python train.py --hidden_size=320 --num_attention_heads=10 --norm_place="pre" --optimizer="soap_variant" --batch_tokens=131072 --dataset="wikipedia_en"
Each number is 500 + 25 x the weight over its row's rms, rounded and kept within 0 to 999. Layers, rows and columns count from 0. Numbers have three digits each. The size before them is the row's rms in percent of the matrix's.

# q: layer 9 attention query, 320x320, rms 0.0828, rows 306-319, columns 0-79
# k: layer 9 attention key, 320x320, rms 0.0801, rows 306-319, columns 0-79
# v: layer 9 attention value, 320x320, rms 0.104, rows 288-319, columns 0-79
# o: layer 9 attention output (transposed), 320x320, rms 0.104, rows 288-319, columns 0-79
# up: layer 9 MLP up, 1280x320, rms 0.102, rows 0-35, columns 0-79
# down: layer 9 MLP down (transposed), 1280x320, rms 0.112, rows 0-34, columns 0-79
q306 107:540526482463550486491439495473453492493470514470516512502520525506454525477510506493497505487550525525504490501536532514496518513522521514513491476510500561519506490462550514520504509493500484498485519475488502513490439517483505443471551505
k306 101:513511472448518480526459517498518490446491508479511508526515528464486499507537498461467494468514522524495467491498509460461503491530482509538501488508516502532470467533516538502495510510507489512452513492523471523530533527488544487525563515
q307 102:554480519499489498511501489487476469497501494490461461513482488530510506514551451477502440474487502490489486497528455509492499482499503475497535494487568473506501499551477496492468464468485472480474495460496490524510461526544455515516547502
k307 105:498476497515507505518495471502461495499446485500521473517495491528551528482526498466493457483518434515512494512535532480509525472462503485491484522483523496475476502501519476510480476517465489562494468496472493477509506528510461482487548491
q308 097:499532512535480497547498520525479471477510524488505534561470496495507485484515490468526490453503509504524491499530508514504489473480516474535512515494520553459558503436503479509485494546500512477499503507498516494520512485516530567445542501
k308 097:495507519463531473568493472500508431499473533457496530482511491553501534510449488462534481495468515480515497533527480509466543513526480501508486522501508518479530494478505480509485523491447483480469490483455536472521532509482505548452547496
q309 094:497475501469559527450492517492490520489498517514508500510480513501436484554502506526509508533527538500515526515521537494504474534512527518479471505494497505490469501480502493526474499482493501528460493465482551518498470510477465477529511492
k309 098:491513526504514483478479535477508476503544514476518498505504506518456493483527526492520505519511516493517534460504503482470513527509484512480485526477541518523492520509511517550474539480508517525473533501480552476496514494511493527511531503
q310 105:440539452531471528516513541557468504496489505504498493509503486518502518510466492491506491539530520538474522478557465491495490486502504549500480436494478490487489551557534514521484490483494457503532551532511511502538472533486511495514525477
k310 106:494526448517452509512512477571539503470463517487516505482544491542481533457484513515526438501502469531464463502549458520499504492516505519516495486501474491511475526518498507536473482506488461513477510508522502494549479518542506475478491491
q311 097:502435481517482489519499510474491521510461487434517492528550489510471535483545566501518512525536506453520489494467477500471473541497502487506513466516445467499509504510555488516470534499519511490523542502505502470495486530533501522527516504
k311 098:469477517506465518518535550507524518494499471490500494474499516491459516510503500518489549549561511499504530476465489475490511544470510499520483526504513487506474488478509478523506541499477507455504500470562495519488509478453510505517505521
q312 100:473522530525485530468527525458487507500464489516504495481496470490504518484484516495505529498493503535508529525491456503535538476466502467493504491527499509467532463525481506504491514486477500484495485540498499483542499488468489493468505525
k312 098:476501509518486500476534510438504516497493530572512493405532489516522496519504503504471517488474483479504507476514476472490513523465486450519499512524525495508522469485456513538519513517475487500536500498492495449547475486462493489529470486
q313 107:522479473496497510529541495526479508482500495521486567475503477496538466551464462481469516472516452539518491511486474503469529515502500475441516512497529517474505554496489485453516495538471540465490472485513509510487496472466507506462490491
k313 101:521474488471505484546520501487486480490497466516544504499507499467522467516498507513494465493533531541458465493436481551492497507502524503511536477496517488474495535535488462490499483466513473477479492529454492506501520528481508489463504508
q314 109:488502528494495507482448495515481476486499465515483503475518486494467489501480493471448513473479496415498529500507478456488491530518497506526498563525494551536497500489485499525524459494510531520485545511519489499488481499505502507522497515
k314 112:478511500518512496455498524447472482538475499480494518477507467493500479508505536461493536459508508424456486521525473508490473518506504465543463528501472489486512508504516491497533478517516514527526492468518494511515462548494533496530483543
q315 106:500505525493499526484494500549472503474501522505502515504466466506504536489484457519511512456518518475506499465515504488492519523481469473483490507493509504489493522517527503521509510532497537463543490549515473470504473495533493505487503467
k315 100:499502489474506500560517514518483497500463495461492493481518514499521563476500526542530508466505525505476509510500496508482506497496461498512451489472487479508473456506534477476481530506551521496465510490491434517509445475528511502468491518
q316 104:491519536515487508499515458512514511484496512491476494510480501534509528501484476500499504503504497530471508501485494512541498513506489450500465525537498527453534516552561500532439473540483472521534484492538469502498488478503518490555535538
k316 104:483534496469482492493488469511471480497477512485522549507516554502510507527514506506481489503498512511475546500457475493517526511502504471492506473553483499466505486564574508485448493545508518515501477484479510504515484467527524560547526523
q317 098:508474505467511473510514478477532487498514481509475536501490486501483445489502513517487475493499471489500509492531498488539462491502491497480457537496513490491521470491481473510501504466492508503463526506511521498548534493483482484522520476
k317 099:507501543449548475525489501485530508492531528506493518509516499457541449513527535491494493477551474532483458475519519467511500508518504502499511488473562454475554499563516499518520488498475469507492481482546492493505476537464497508558550504
q318 108:512479481529497498503480499532492474557483463481492548497495549464518488513511541471505506491469474494510521529532506539525474494475515481532470520474492480474528535491523444501521472513517506507504503559538488480516490485525479495528541507
k318 109:519485477484541518504458520511503496547464481456503511454447544488501469470498486496525468503477479527500539487506506543467532501486489468502478526495491479508550525521495472515518486476545510512441511550534501492519516492487502451511527545
q319 106:490465478532495480498506499497463457461504493489503479489571495544494495505496486481478508497491491502493524499511517528457499498486502551527512469476509481488489462529472463469506508510460513450504518484476454549503483498482519474527516503
k319 103:512498484522514537506483471537475459512502534531485507525525451551525464458475475441502533512467500475460487527559504498504490518435530543516495508474518457483516487530503477481506474519500476490536473525500511515526512445475520475495532534
v288 073:532525490487502530522527543527553490528485500514523520488527500460533517470528517482523487485494485534474533507482539493486482469493536486502521488510528457456446546529523506502492538509482485512477473497513499490492476538536465507499484454
o288 075:511451564497504490492499482464523506459472500467502483473488493482466475491504494494475498464543504488495432507460480474489537491525465552507498505513474532521524489411479500503499492520500481483538483478530525525502481472499523496494521520
v289 072:489513483506484491486537490507484486490520518457517514455531505542478468495532483484498552503481529518488503523475495495498509495497466503544506495482527491474481442498528461492504524482526498488486500544528497501470485482483485520507524544
o289 074:516491489483516500511535541494484542529497520519454464520480505455513445504519530548539507521534464525483545450492480497424465510496545497499530495503465494512479502498494560507484526525481493482496443474487537495533523499484533536507485472
v290 082:513492511519477559513491477505470440518509476497501511513494465488526486524448523500490492516516404506524540510473459477506484527495474515480497496498543528525561499518528493500522537526503520473506526497519477506511526466508514513496508495
o290 078:482539483495477445503487478489521492502525487446480496495471510541498507509502479467513530507503530493498519483504525513498462491509519493523511501504515469490453476472480557470478495459518487503486468512485520534463468509498460483500464521
v291 082:522492519511520499535494499508458487483528501512506469494472524528504555538512485485507486491506484457482434556515471468499507466549500472539544514474510539480524529483473509486468534521477480527528485484507501474476470499501523480512498510
o291 082:477474480505512509486478465496565515469516455535516509522517490504528456514449516521460488498499488526535497474529505496481505490488490527501467507496469480479481518500493515521531471471545561520483523458478492503531525511474504519504503493
v292 087:510531472494481463522512505500515468528516491529486506516491464485480479531504504531522521506527527516531503500506502515453482469532538484507474470493530453509506568511437517499500514493476482508515516497454521514486496522495448491504565486
o292 086:497519530483494507529496502502473516484478491483510473447529540516497510466523497443489493510510482491515509487519438476478492512479489486512508492483481483500490498489508466513525496487489488494508516492477438483535481425528485512546466500
v293 075:486484462514453444516462519512491436490486493489511448435517444517493502493483525468479521527483501486513500498538511500453491480504443525533524472511526523529499565512534492518458490503452452507506493499512534485463453559502520463500481507
o293 077:458479501489542475495547505479501517527494518497475490576531557466507459499519455524523483468483543511494491479487513488507512539515489491491469496504487489504508451490493540510524484509499470503502489479469486459531481483483449505527541516
v294 078:476476511477528514532456542489491520496435478473493520486493507534533500474488507529499519480501473480529477502509523547530505525550525473490472562518484464502488519504484516536512441499448475532478497533513426520495507523472552477458492518
o294 079:535501515515503535479510463492533492511510508493519526522517495520493518510482506472504457531489562510480517516484506491518485497483509516472488465506515527492508481493543464491542559528507511510478539514534502490509504538499425513487512492
v295 082:481484497472528507518477523516502505527477484463538547483496532481475478481493514518512506498529489518552505503549490554464521489496502520517473482476524550505443475524504500509507510506532481504456496499493483525502511493505529530514478481
o295 084:502475500506521478446465489502517500510478509510481446505498519493506482501555444499485511529478517514493502516489468525471529498511522488497510534511497456487495461510480461534522505489468507512529516532502550530484540488516456511528560509
v296 082:450507505482504480470498545496510490458497533470504497495494496475548476520474513514492513478509507499522529520508479477512543496465450513542509474513497493532456498521496504493495480517498529518525496478462461501487489520528507547490499504
o296 084:493453479497478531483511505468504521537467474519504497545494496549495523497494495506496518542454493503491510524501501541497477486501481479500522497511465463496473527467504506517504482462484451481459519520517545483523506512556560484538502492
v297 080:499481485475491495501476496480449497498489484482521509478442482526544508521467499480515544497501505477501535527523470509554479510481504527499512476499535515517514493460510514486502460510506525462536472474505513485526491451537507483478504452
o297 083:529492491518494522553504493518536491489476502530493496524531515505476539520479504528470445450529539518492449474480500523452473510488479484492494522516495514494472495534492523460459486519474538477493493515461501510431524521474507515518479539
v298 079:483495525522485481503487496533451512515540485494535507515491560517518474465492483499491485515500498515425510511500519440509528483473501497519495501515500498467481481542537538549501505510508494497537504499529512503515495517491534470488492517
o298 080:555452489507526548542490482494506499509518550509483509498516440518498488568515471481481493514500494491504508501461468546507527492506415503517483511467521492503496493482478482472497524474529523473466492478479489518465514501483515547486499521
v299 077:495478488498522483481510479494495519528540486507516505504493551545488505474488487514553493517522510523497492531521515448479468546508471470476536472499501478481489490494461500528476510454486426510526490509464512532505492485540516459489494539
o299 081:532481495474479492518532562504477489533527526486489484498499457502553481509494511533455490474490494495495485482481460567485521505543506540526477509502472487503530470481484517471541506512509579505483487440515476492490509509459504529504502496
v300 084:488464484535508442509469459499486527484509484468500476514436459430524528540512488494484487484537488532501494501474536468496486495475452499501525491491493525489517545441532520494501497508492522487508528525509469496512498467489503510528494503
o300 084:504526490520492561497514535506509524522513475500491478458593460560525524497471487477502470526489534455503493501492505506490530514486523463550500529465523532491490468512490501492528477468500547517502516474510497542509474531495524480523491515
v301 087:493533524511496506509478486500500525519492516508482512546534513504508483541474525513517506537525471537489491474482470502487500479524484436541500459488523510525512527471539489462527498497518571473450486485531491517534548491485534513464496522
o301 084:489519489487494551488443509501504491493499472499515488466477527450488500472457500490468515499466514488543522511517513503504490537477509515496528511518491496498460478499486469493490522520519483528508462511478479493503489483519533529497509506
v302 078:451453516507465496517484519469485487507464497458559477481520529483500493527503503456513496500534516529467528497492495507493506469533493458511433520493507503538498521498507501506501507517502483512515520556462519570510517522473501476456527497
o302 077:508517485460532493509498500540534521493499488525469497494509497520482511476469494552458482494459530472477457506460515514524485547517455521538534527505497480480459470491518487503519518522454515510532467512535490434498487447552496538511453516
v303 073:490440444498520457493484507513477531501468455475461511470470504529521481489513518440515486502477554512482506480512487493481448515552474520485481524502489481499496445508475483493484542500520451481484497481473483513506534486484514477501487501
o303 075:504498532454518512523476470530499530514504484495496464488514488473479533478480486525508481487480482493524476512463527515516521453473520478488480491482515500477494542474472482472546500490514515493510510470508522493492448499481454506499506516
v304 080:531545515488518519480496499507509477494474482455551506523504548500509476498483541484477459525481459520532477487489487522503469497494458509513459504519509498502500513519502514460500544509496469466481497477497466470480514526437483528491467518
o304 077:526457479500514468509510494499499521476465495519491540521509531552431481493511505492478521466528491475500500494514539439541485507483539524513514498474514502522473515470474504499466511479512503513506457452437535520487503531518477473517529497
v305 077:488522508462498481461498492518497509527500462515489512506505492521500507516478510558488456482495526507476520492525501506518473481509510465457494520490502485465486477520512485508495509505469499497499460535487478506489527457513533473507523526
o305 078:515493505498516532530504535478491511522523531519506511462474490499471509486500512462517478513486484504482498519514485502488521520492477510509494535548502494516495504488509496490503540527516523513528505490515542497516496531517551499470508498
v306 080:520495464457514460514470525514446466523517500449532493484468420542479502458490477508507493475498529540508542500554554510484527538501535474516515469523506503505495505509473529506505487531485504495501508511465556454484495488500463508466497514
o306 080:511510493544506503514520500507522540502484510507508467506534525518510491541541465548483507513501475451474488512489470524511499486514510530452511482507485502456497513520517473515446529507501483502512515502491475562511500496487467430565469517
v307 078:522473458507528499522504487483502486471496474500486543447497522467496518513490509446505531485494521540508525509537494484512529543468466451514490544499505548514490499509491487506527490475537499540473513492513525519497522473517488476480511524
o307 080:482504504485538539506485487522474521551502517523508460510522505549509491532517490525498484477517518474457536457468517517590515475519502472484505476516496513524511480529524516474518503493472509509520492500495498508466506517476523508527486482
v308 079:539506468444514461500471490496518488513556527497518508519475523466491503478492533543517504472492493512535531485496487503500495487499522483484487532549498503507486491478529499458508524488537476534523494504451480475514532563494509515451486503
o308 083:498511535524483515517492518474464526503457511484492500436521490510484471529534520456526492516497502498481495518513477489467506502527449512526498497470495543482507501485504489540485529505474544480498515504504495507508487472537526510505513527
v309 075:527457489508515481528495502472465540526491463530481502485525471521507494535506501479497495490433486507480503507512531472460530469477481492492440533541510480484494481545457508492515459471513507502524500469515485495489522474464485502512489490
o309 083:502503495495466500472533479536492502518520508492469482476481518527518508492483463548536455532524505541517494525486489527539501470469483459520556449569506487510504508499493504527466514519494479541447502496499497536497493499513470460514526501
v310 081:527462533475553480519463514512478494483547476520495512469488512519519496517548560474478469488486485476463494489474494497519496541497473500509475537529480482504500482497530456474481519547533472520487494503474505555514449514513528476463503507
o310 079:522507511518475536498516524541521536510467485537484528493478479488468499451484475480478507488493511519517502500485534481470466484516506505502500524476506500509521502474479524526477498481494559497543495498484468480497527459470500525529541468
v311 083:564455522485513452505492478469473518488532486485490488454445516484468484507480497498504499485431505496512498503468488468479527476521492525488505501513509470514495472508518495515499528491460463543487530513483522539487524493469524508505498477
o311 084:460529426498508525494500514533468509490446488450496548492489462540485510518521481499504478506535468535517458520468513504538492502476496500498514493512490551472532534512480510529528470485547524479528481514485523510507510525447474495518473523
v312 084:522511514491478556523521493504479456472487481479573547519525545502496493518466494507539522538491505497478499489521482532516525530496474490513505489461495502484483469487553484485499500476521492502532498518514500489489551506472513487492500504
o312 081:492572482481484488508487487493492526534509528497500477517505485479488492495534509498474548521533481535495502522465509506590505521527477521531509492566494490540531490494522513541462538507485519452490499507524463475494529490517544528478498496
v313 075:503492436487482484527546448513514492487509499476498475499469481492506509531497497512445456542516498519476507520528496520522488486447506512502495494472492523526494531467491472498529439508520540499499474565503470498503497508565474502528481506
o313 079:515518515492474524473473512481485457535502499523478500477525523481514481487467502487559489520472461491513525493461503490481502509493480485489514485526570467502518498507453495484454506451505486488538509465512457489487470512497488484501477546
v314 079:504455509518495469490490493478516529526522488518467501470499475507500472499510482476502500489469483472451499525454507506490488524494494500493525551514518492454517525485489470565466496498505492488499516485576509480498479454506520520494510465
o314 081:528541511502489523518469476505472513487524504520514460476532518480506523479493498509522469506516502509543465460524507479535557527530493501465504456504473530564477506478511508461575517509491470500502480498468482518502514505482484506526484476
v315 076:531517504513507451519489557458484443523515511517518495522526508447545510481480502532497525521508535495511554462545503504511482463468476541557521519495475542510508501521450470516493473490514507509502534494507505494542501523468500487478524517
o315 076:451463485516499516507498516553567531504524507532515492506451496519469494502534485500491496522490504508520482495511484478440504574514532483498498534479529459463477501478508520469498479520471531497463502483525495509479479481532498448510468469
v316 074:458486507534489525512482475520510481506505510505526514465525522506461509454513499516482512490511470478497504516541529537538503529507536571458520493551492485533508497524501505490486503488458476525469482496455464479507476505477528475499524496
o316 077:521535488438502498466463534526512491439451478490536483477468477433484494530538505495527506536495533501494513505508482490524484481487457498531472490517531514481513479489527488520515480526499518463511543501506538493531485494519459516505497469
v317 076:517505493498487538519497503496481503480481526511517494473487516532506447495490486538462502515463488504492452524516482516479486447466492473512448525509517501471540525513505506504505490522519480527506516537541466495508535476484483526503469517
o317 080:486511485510501450469462516492515496505492478500489515505526509451437523504478518504522520523521519487477500490517515494496500551509505506501530521491495481569462490500502516489532531488526511472500494481476509540474536539566495452478519469
v318 085:539497534520540510470499530518517527468513472493464479469454502475491504474563451500487533456482509521519499476532499448482491538510483542478498495535491512525533473497482506540505494474456500481531490489514517511456493465487476482502483500
o318 088:451447488472523505530516541473460526524481548520536527483527479555485498531497499494518451500476516494460532478483534511562498446531513484460474496488524517435489509498501477490505536525463487493512529500499501520493471500467467516511521487
v319 074:523501491527488531501534550508491492515516512507513486501479498498484487525500470559487510464473558505491521492521477485485537478520473526510516536474526488513507468474488489479482473486492465483517492487472537520513504512473473482502501500
o319 078:499477495466505477534484436494520526513516508522442524511510488521474501507531525495518488524517474483503490553538500522490496487471487459514451467524521498508493503504547505476538492466474514501517473518560493459516486492492485528475522493
up0 105:533480484524500481509496551547520533500473508461540504531500500463514486517474504537483522487485483480534554492489520479502479488533504496517519505546469513479502551529501481505516481494501503499466454498456446470466494503522485491439512530
down0 101:475503492484461488527485471490496488484527489523479506483504515505467483515509490502436498508500514509525548462478515488512530520477533531498472504498537570489499472503531478483492519517478487523448479487493481539492508540503490488492471523
up1 102:501498497531498494486533532505517500465500491511547481457477493473462497469510503486469463512508492493543510491538498519522510486496519486490474502553486516511517521478494495497532488530497502504468470503499487522516515517451531472477475495
down1 103:492508519518516520491496508511516481497521496468492538546504497501517508492566508470469481473509486490518536512524457518503500516512527463530542531477530483538460530470558515537547494522518496518477480476501466474487474468502482519479480543
up2 107:468503490455478520488487502487498500468477507471488500485522533536482489482515513505504453535482518495524522505462492508493482484515491497529521504506527468526477537470539521473446488486488516485499530501545503502493523506481501499450551479
down2 105:498497501469483490480484516524462518558474480503516457477492520519521512460531477517488489509530494484533532552499500461505498484495527508478508530515536470513491514511496465560542520495505520513516440487493501491513541518506497500475525519
up3 103:525539508487469532497501492525465508484506483511522498505522461506446509502473530472472505461498487465473494569461456498497497503493529486464560525517489480455498520560503534491508481501541509511541485526532515509512492542522471505519502482
down3 100:486464492483490497517521463508522477469517479520510481472494574479477456503515508518503496486526476534509510500515511474486544494503504545512488513471474520526509517492512499493468502567518520516461500505496494506491514493466540499510452484
up4 104:501469497468508534503505511531458502504507475518504511507505471499506511524503506510494523555478522471465520496492467547532534450482470524488472552515532502462496496526530473475476521461507503493499520472465524489498479447516472478536508473
down4 095:494461543536493496487513511475478446454498520504520505481511476490496483540523510431487509511461527493510488513543515526470482511489501503491503467515496548502523469486481484446534495511500489513461541506468486538484504485500514521545480504
up5 097:527520526499491481497517473517504486482557508490503502491543519538502543514495492554474520518470440501534473468463539465501547512507482479509483504510501538500465503515505487481532539529501490468489491451507528529517507458468490507495478510
down5 099:520463484468526512485467508437534466495477520507504471465484497475475530474493491503460461524466490474570471520510524472483513487501489499518462495472502464469484480484483556522500482497512522526509515504519546492502510453510484491556521490
up6 092:472534503469463503502464524531533543465486501472551545463542490485502495510511504509478490497500514506485489482494486517530482517524479539545470516504524497502456482486510490500461467484464529501452456488464496529538484472462493529514502530
down6 095:499509536504459538512519470526533495533488492554516513517538486532496509510507471477537523467493534459490508503504477508592444495480525502516469482518468479504531502502517488479517475533525446479552434501485482493522535525490491449539473476
up7 092:478465487545503520464491489484507527520491488461510508501472509479479533495496466517508519499490474448506511502443488477519521533544509532504491529495500454522490526544497494507510483512499512502547505491479498458522483479454482484484494514
down7 096:465536486488511523539545540535516538481502462525498511547510485524465447511439535454555503499502529515477509472534501493503457453449483477517486494476482485498506463456516515510500490541520536518493482484530477511465431524470467477481507513
up8 102:486481520499505510533457518482501500506444519450520472494510481490473485507572551525506526539495509492501486479505530489498473487502499496521437495485494534493442488527514498487507510490499545470487488495519510502536532497508462539490534557
down8 101:475483474502465475490469508501511482517454503463514516534503487541518542508475465527493511463401484500509492512486496484506521499526513481494462505504497516491497506461499501524542464482485522484490481505492517535506440520508537477515477491
up9 101:536494505517477486505503493525445537466520457473444500486492492474561526521466549498490500490513487500533525567508486506474498461468487540481498524552503453472510512488534482535502519515489488519503507503526487441456508533438505466508495496
down9 099:496492513522536490508490545454517467478510531534489461522523541511493483515522498488492532520529510513479485491508542500464493490504460501528491441475530510472488520480465447465582500514531537447495511492533520515472502488531509508509454492
up10 103:467526512554541521541455493477496501490490461528500484511542516467475498522488500536554499473494568519514466533469495494522481492508503507507493497501511506478513518498484507477502493502576477519512474513498496501467505482477554495519497471
down10 110:502485495488527481500470490534515518533508516432498511494504502492545491500541448474476515534524491498482506540511479442456560502558485484486522509495479464496514519466500501490494480510485481459513495476476501562517496516504495480496510470
up11 110:462508525478462478520509546492495522496477493487503446478486555504492493503541531521499500482530484534515493498516467484526520521495513481506490479538524469487545522487478506485458458523496538549527487549463515543530508498533501525461474453
down11 112:483470533472505495452492563496486492504491514512486529491513516494496503494497489499527452477504513492493553481464490469543479483473490466468484516525582511476533514525529523514569478472476475509478525507458497493519495529537527475473482490
up12 103:532479509484508456465522505496463503524460462525501474522482471530499475441535479529469479484534556476495505507525487547500491509509494476528498508508507510516518489473482511484480482525470521504556502520497538517503535494479507456491496515
down12 105:499522491523505486538464529479501484483454509493503473545472510516461468487463473513478470517506497506498534493481506481525475497495471476487479473512474502511501473530488506473508519530523505504529441504521440570447521507544475512559486517
up13 101:544474493471523525503473505498502453507513525428478480466500506503486509496487491500527528502514499561521499521420507532525509510508482459518483488477516533551480526505494468504524535503500553495534529502490531542506475550507510551509478464
down13 101:445506481502491470473509444497515510506458472480505499518499501484458493505511503505479535562490480516475497485479543510532536519477503499540476452482478478494478460510485508520511511486536529500460482506469492496468516491538517490486472479
up14 097:494527503488500534461523492552479433510510482521489512514501510509516484463497483499510451509500514516522496523473528516507525489497503485507481492500469514470501482511551510478535498421485523507485515491442491506459513516532508534521495522
down14 095:541506531560484490489472518501468483453476552482547532520505518484453547480517501532448525489454513486479518491494530515490456503503515485483498507485506500491492493471508462517493538492479500473481525508525518487498482521516438519499487473
up15 100:455453550537504500482505494482494527481505480516476534498498509518530521481511538566511491497508527483475486465501472462510466503494489522453537517511451495515509482534541500523500534564505532475489487530472509468484464507482464487493505476
down15 097:478509529489504502514520480533504507493540522519526497471519506481539460526476538493510515496538546518514469552491523502451527440543525490488466513524518535495466502474457497491499513514486492507484529537517495538507502455512484482492500465
up16 100:499550495501484539495470509511542464490515480534517551564533494502518491522554512497499484457470508509491497482460462477560506509485539490492517524570501497515542517487497514500485546502512527507514498496519449482484505439475491509535525513
down16 103:522528549474512508516541494489494528504547516501479462455467506515475478494507510508500464513479560466511494485494500506530543493514459464490510501509483526499495532492483527502520462515543523480491529498471511472502496519482533503458433517
up17 104:499484443506493488480531548456530476445494507494489477522525474518478464528531508483546471485475499510470495483482502501475484516508549457527528521528512505504457490488514497518529497559466494511478502523480502499470475490509444474530440517
down17 098:463433455473516504527493503455524571494463499498520491522469519530501441489448515478475504492501521514478484502510488473492504490454505503510489497504498474485468510481496492515509503495524502485491484415515491493475447524483494474496526479
up18 101:502521493470456466510509477536498497526503505480482530498471546542479455533523507531491559515513512521498514520481493508500518470453496540520475520489520471479503498482505474505518473481490506563528536495478521475514475507478524459513477527
down18 109:473506510505548491555453486466474544468493489527521508475436523525517497517479521532489477466541484493530494496500519521484482550484510536522484514505533486502523508494428474478475469494479509499521536550501542490502543495516570541503552523
up19 100:486446473509502536473522488537494503541497555520516481547505513480476484500483498453478517502504495504510508527479476491495506476479486454456495486474501493530502480480525476513466478466517534501471496485558466512485509473483514482453484497
down19 091:474512508480472449519494508506478496563488511511497459463494510479534488469472520523504533506506528520511472476458479506501544463518495534510527502506421496488489495497480519443506510512492481577487509508470520476488543496446488518545482496
up20 098:507500508486480451503494518512450529499512517482485489481549512496520491477508489541525477475524490540493491536475494468500515535479515489481515459513467524497527456502499473494492490523559500495485475469533480483496469491467471498527470474
down20 098:498494506472519495503500513480467520461508553469560505503496487460537483473530536499509489489534486459502444497503530501550479488530463464486489497503494478484468511506520517487485516517505486546550520521465530502460519502520509520466481521
up21 096:437495522533526499503557494495469491524430504500460500560450519534503505516510504538487496485551500500508549479508523471485474502482436482484530462491480516470536463498500555485524478494471491449497477517539501486527529480486494516532456510
down21 101:472508476486482503507490514508505469533510506506512496498481490488561497504513520492484496453511501519541447513495512506508549527511487480497484530505464467510459501510570473518536494529469503481528472529481468542463485510459506517522508523
up22 097:534489504476508484521522474526476476468499474529469476513519467468506499502469547493498511530537503497462444493490512480496473453503464496412474505467492480485519497512483531501447465516525543491526493488496487483518480499549496459479505512
down22 096:500472490536522517510489503518522510496520522452554455508481473521482500555489504457536528492483440456511517485542497523478475528524492451510529503504460515490509508475523494460499518522505493484510523510502504465529516483515512534481520516
up23 102:483500507509523476486503513513484504514514534489502531497478473535500481495444522559503510489504484501501455482422528501499513509502484488472469569477523530495469524494511504530485527479462477503513526472464484480529522483520496487506421514
down23 101:517487534511502525544493485502470534507506439465480461516509505488502514500483504473486488508489531522531554503503495488494483482487499478516522456515531501514514515536468455504518527449550472506538470461512516539534533485505521434481527502
up24 095:450488477498480470505469516521494508513466490459556465510526487518516499509547471464487461536471524476496488481465505551506516493509481502444473490496531485529526465510462482533533510557513495477514476469497467464473504526481499502426472524
down24 099:529567491507496472457510509456525517528505494482522473520476485482467526512498496519550474514517484498494463505448496496499488464506497516463453496463458519511457515517498447494553519493447476512526531494443489511486453497529442519468534483
up25 099:519507505499482494543513509472503448509485531499517504493519480457494491491469535483519480454542515519533503548549521467509495493528528555514499478513473530499497488488481494505513493490517488471464517487528471506511497489512473524505493517
down25 104:465516528471506474502487543494473458537513550494480507510494517504502539532486523516506499521476503510492469502488515513500508497485467474519440516515507464509515460544524529483512503490499529564476504489489516521501502462493508485491509456
up26 098:486513547524512478511530506473511510497520475521474473484497482503530502485501489431498505544511520515495490486520501492507477471498526490496516480517512504539495502471505492537507504497514492544500525490506496513480472491508517497524522506
down26 096:458517447489512432513506546517452473495515490484483470501532527496476508498507500502476527518492525490521549505480523528512504489497509458515535475518495517511478521499504493531520532528475463515519501515522481457519497465498503496518466517
up27 097:524464510515512507494480533521470521501535467486478537482525531500526511523493525504503494584534503510513512494520486523529475480502530481506464519483458502496480496546499510498502477521535495461476484485463514511520527475474528483469517500
down27 098:510471516532455505473509478500518503492487545532534494498445500489501491518482497526512508471496523521526461499536476488434481507494465491457523504509515523503532497435447474518489529488514485534500466490489527494483475506476469485502541507
up28 095:481483512496479489567493482497551513478456553486489479487500494515508489470461493477521510459509530532519528533470517534494466500470474455480505457526524475505520517469505512485536516533483502502493453486459518506498520532541528476528566507
down28 089:457474514525507508523500495528441475502550542515500506493533514501500449499493510512527474515525520510510464516512479513506473486527522479519492508479437492498482484522470437514483495505492543516542511474528540461488486472488481512502501495
up29 101:507492524462513496512485485518470484489524502560492551482492489456505495529546474529505460461508495520508499504544450468509495509469446474487501501558528497468491502484470454508504539498523507520488556483528521472505495476491483516445477513
down29 105:504464494477487549536534484508500510475455494484531491485530488520495539494507540527526536490488524490514550498481483479432484489453527498481488506487477542515461495549514472492495545463531566536484506493472498527481459500511540471501529481
up30 099:507555529462523474409553493474475510539478494513507533465539526504477494486504489492535477558493494468492542507494517489499496505474463528481456494456483489502488533492463526457482464504501483514480536504523522507494522497496513484491480488
down30 100:493504485532503512520532489552500491521483565534535534499469497470516511474538524468480501484555505486501497474475463525500483521495518468497536517470476485543516465495483563497533496490464470522520480450519519440484539508519501461507483475
up31 107:499488526484546484519485534503520503475521517512462476479480541543525514505494503563492502482477526551532507480509473451496499490528532496564494506512504522503508485495499503493457453500502488476518514487502524498486463501472471537486497533
down31 110:496491493541454506482482518486516502522500511488522458524561518483528467477523475471501497475453493482522499477512478475456512511495512518515507496527483503521509520509538509523543461533480542538520484486509452488527513517531525541503541512
up32 104:504504547482479449492482464513466509479447512501492511469527499505553517524541507511485465508511557559496524502528525518525526468500491494516507497524475520515482518577532508506552505513472474492472506491481522507512534478517483480502505489
down32 115:535490508496453512541505480463505511477521518491482523460533475471499544507493477495490507529517472489511460534513481483518542483519510476522490461478476511475468524522491492515548484468493501509493525523527485446481477526522476468539452514
up33 099:505482530472505519482473493504494447454506467514467516559459453497505525498481476474484490503520545514523480509507494516514550502491475520493448541509517477494499507489496499526488498502481484476492500488495518520550517479503517462546459508
down33 096:499472498522480488499502470539496521509506526480496505470500514502445503521532513530484489522468479509497522493492513491510481535509498497513572470474492523461491526519513505490538497555458478504481510494502500472476506498514463482539576504
up34 097:514473487497504468464493498489560499531475463533508447509508471513518474497493502512476506508507508475496515533521472499483501497505481510502457498541495494522475497491517465517517505543514473503479486497539465533508477529453476527466470504
down34 104:483544505491491457503478482483478541417510554479517493494483505516518484517528443525516479469540475510513520531419505476465520493486553473515461508496480493518500467491519518477487523512465488469477509487514476540510508504512488515498492492
up35 100:497507477505486446509584493462496485507484522458526514524517464470486504477450524498502520477540509507524466456489546482547519523520511473507464504489503473477547507506459484476501467485520463512539517474505491457518531494501465513491510493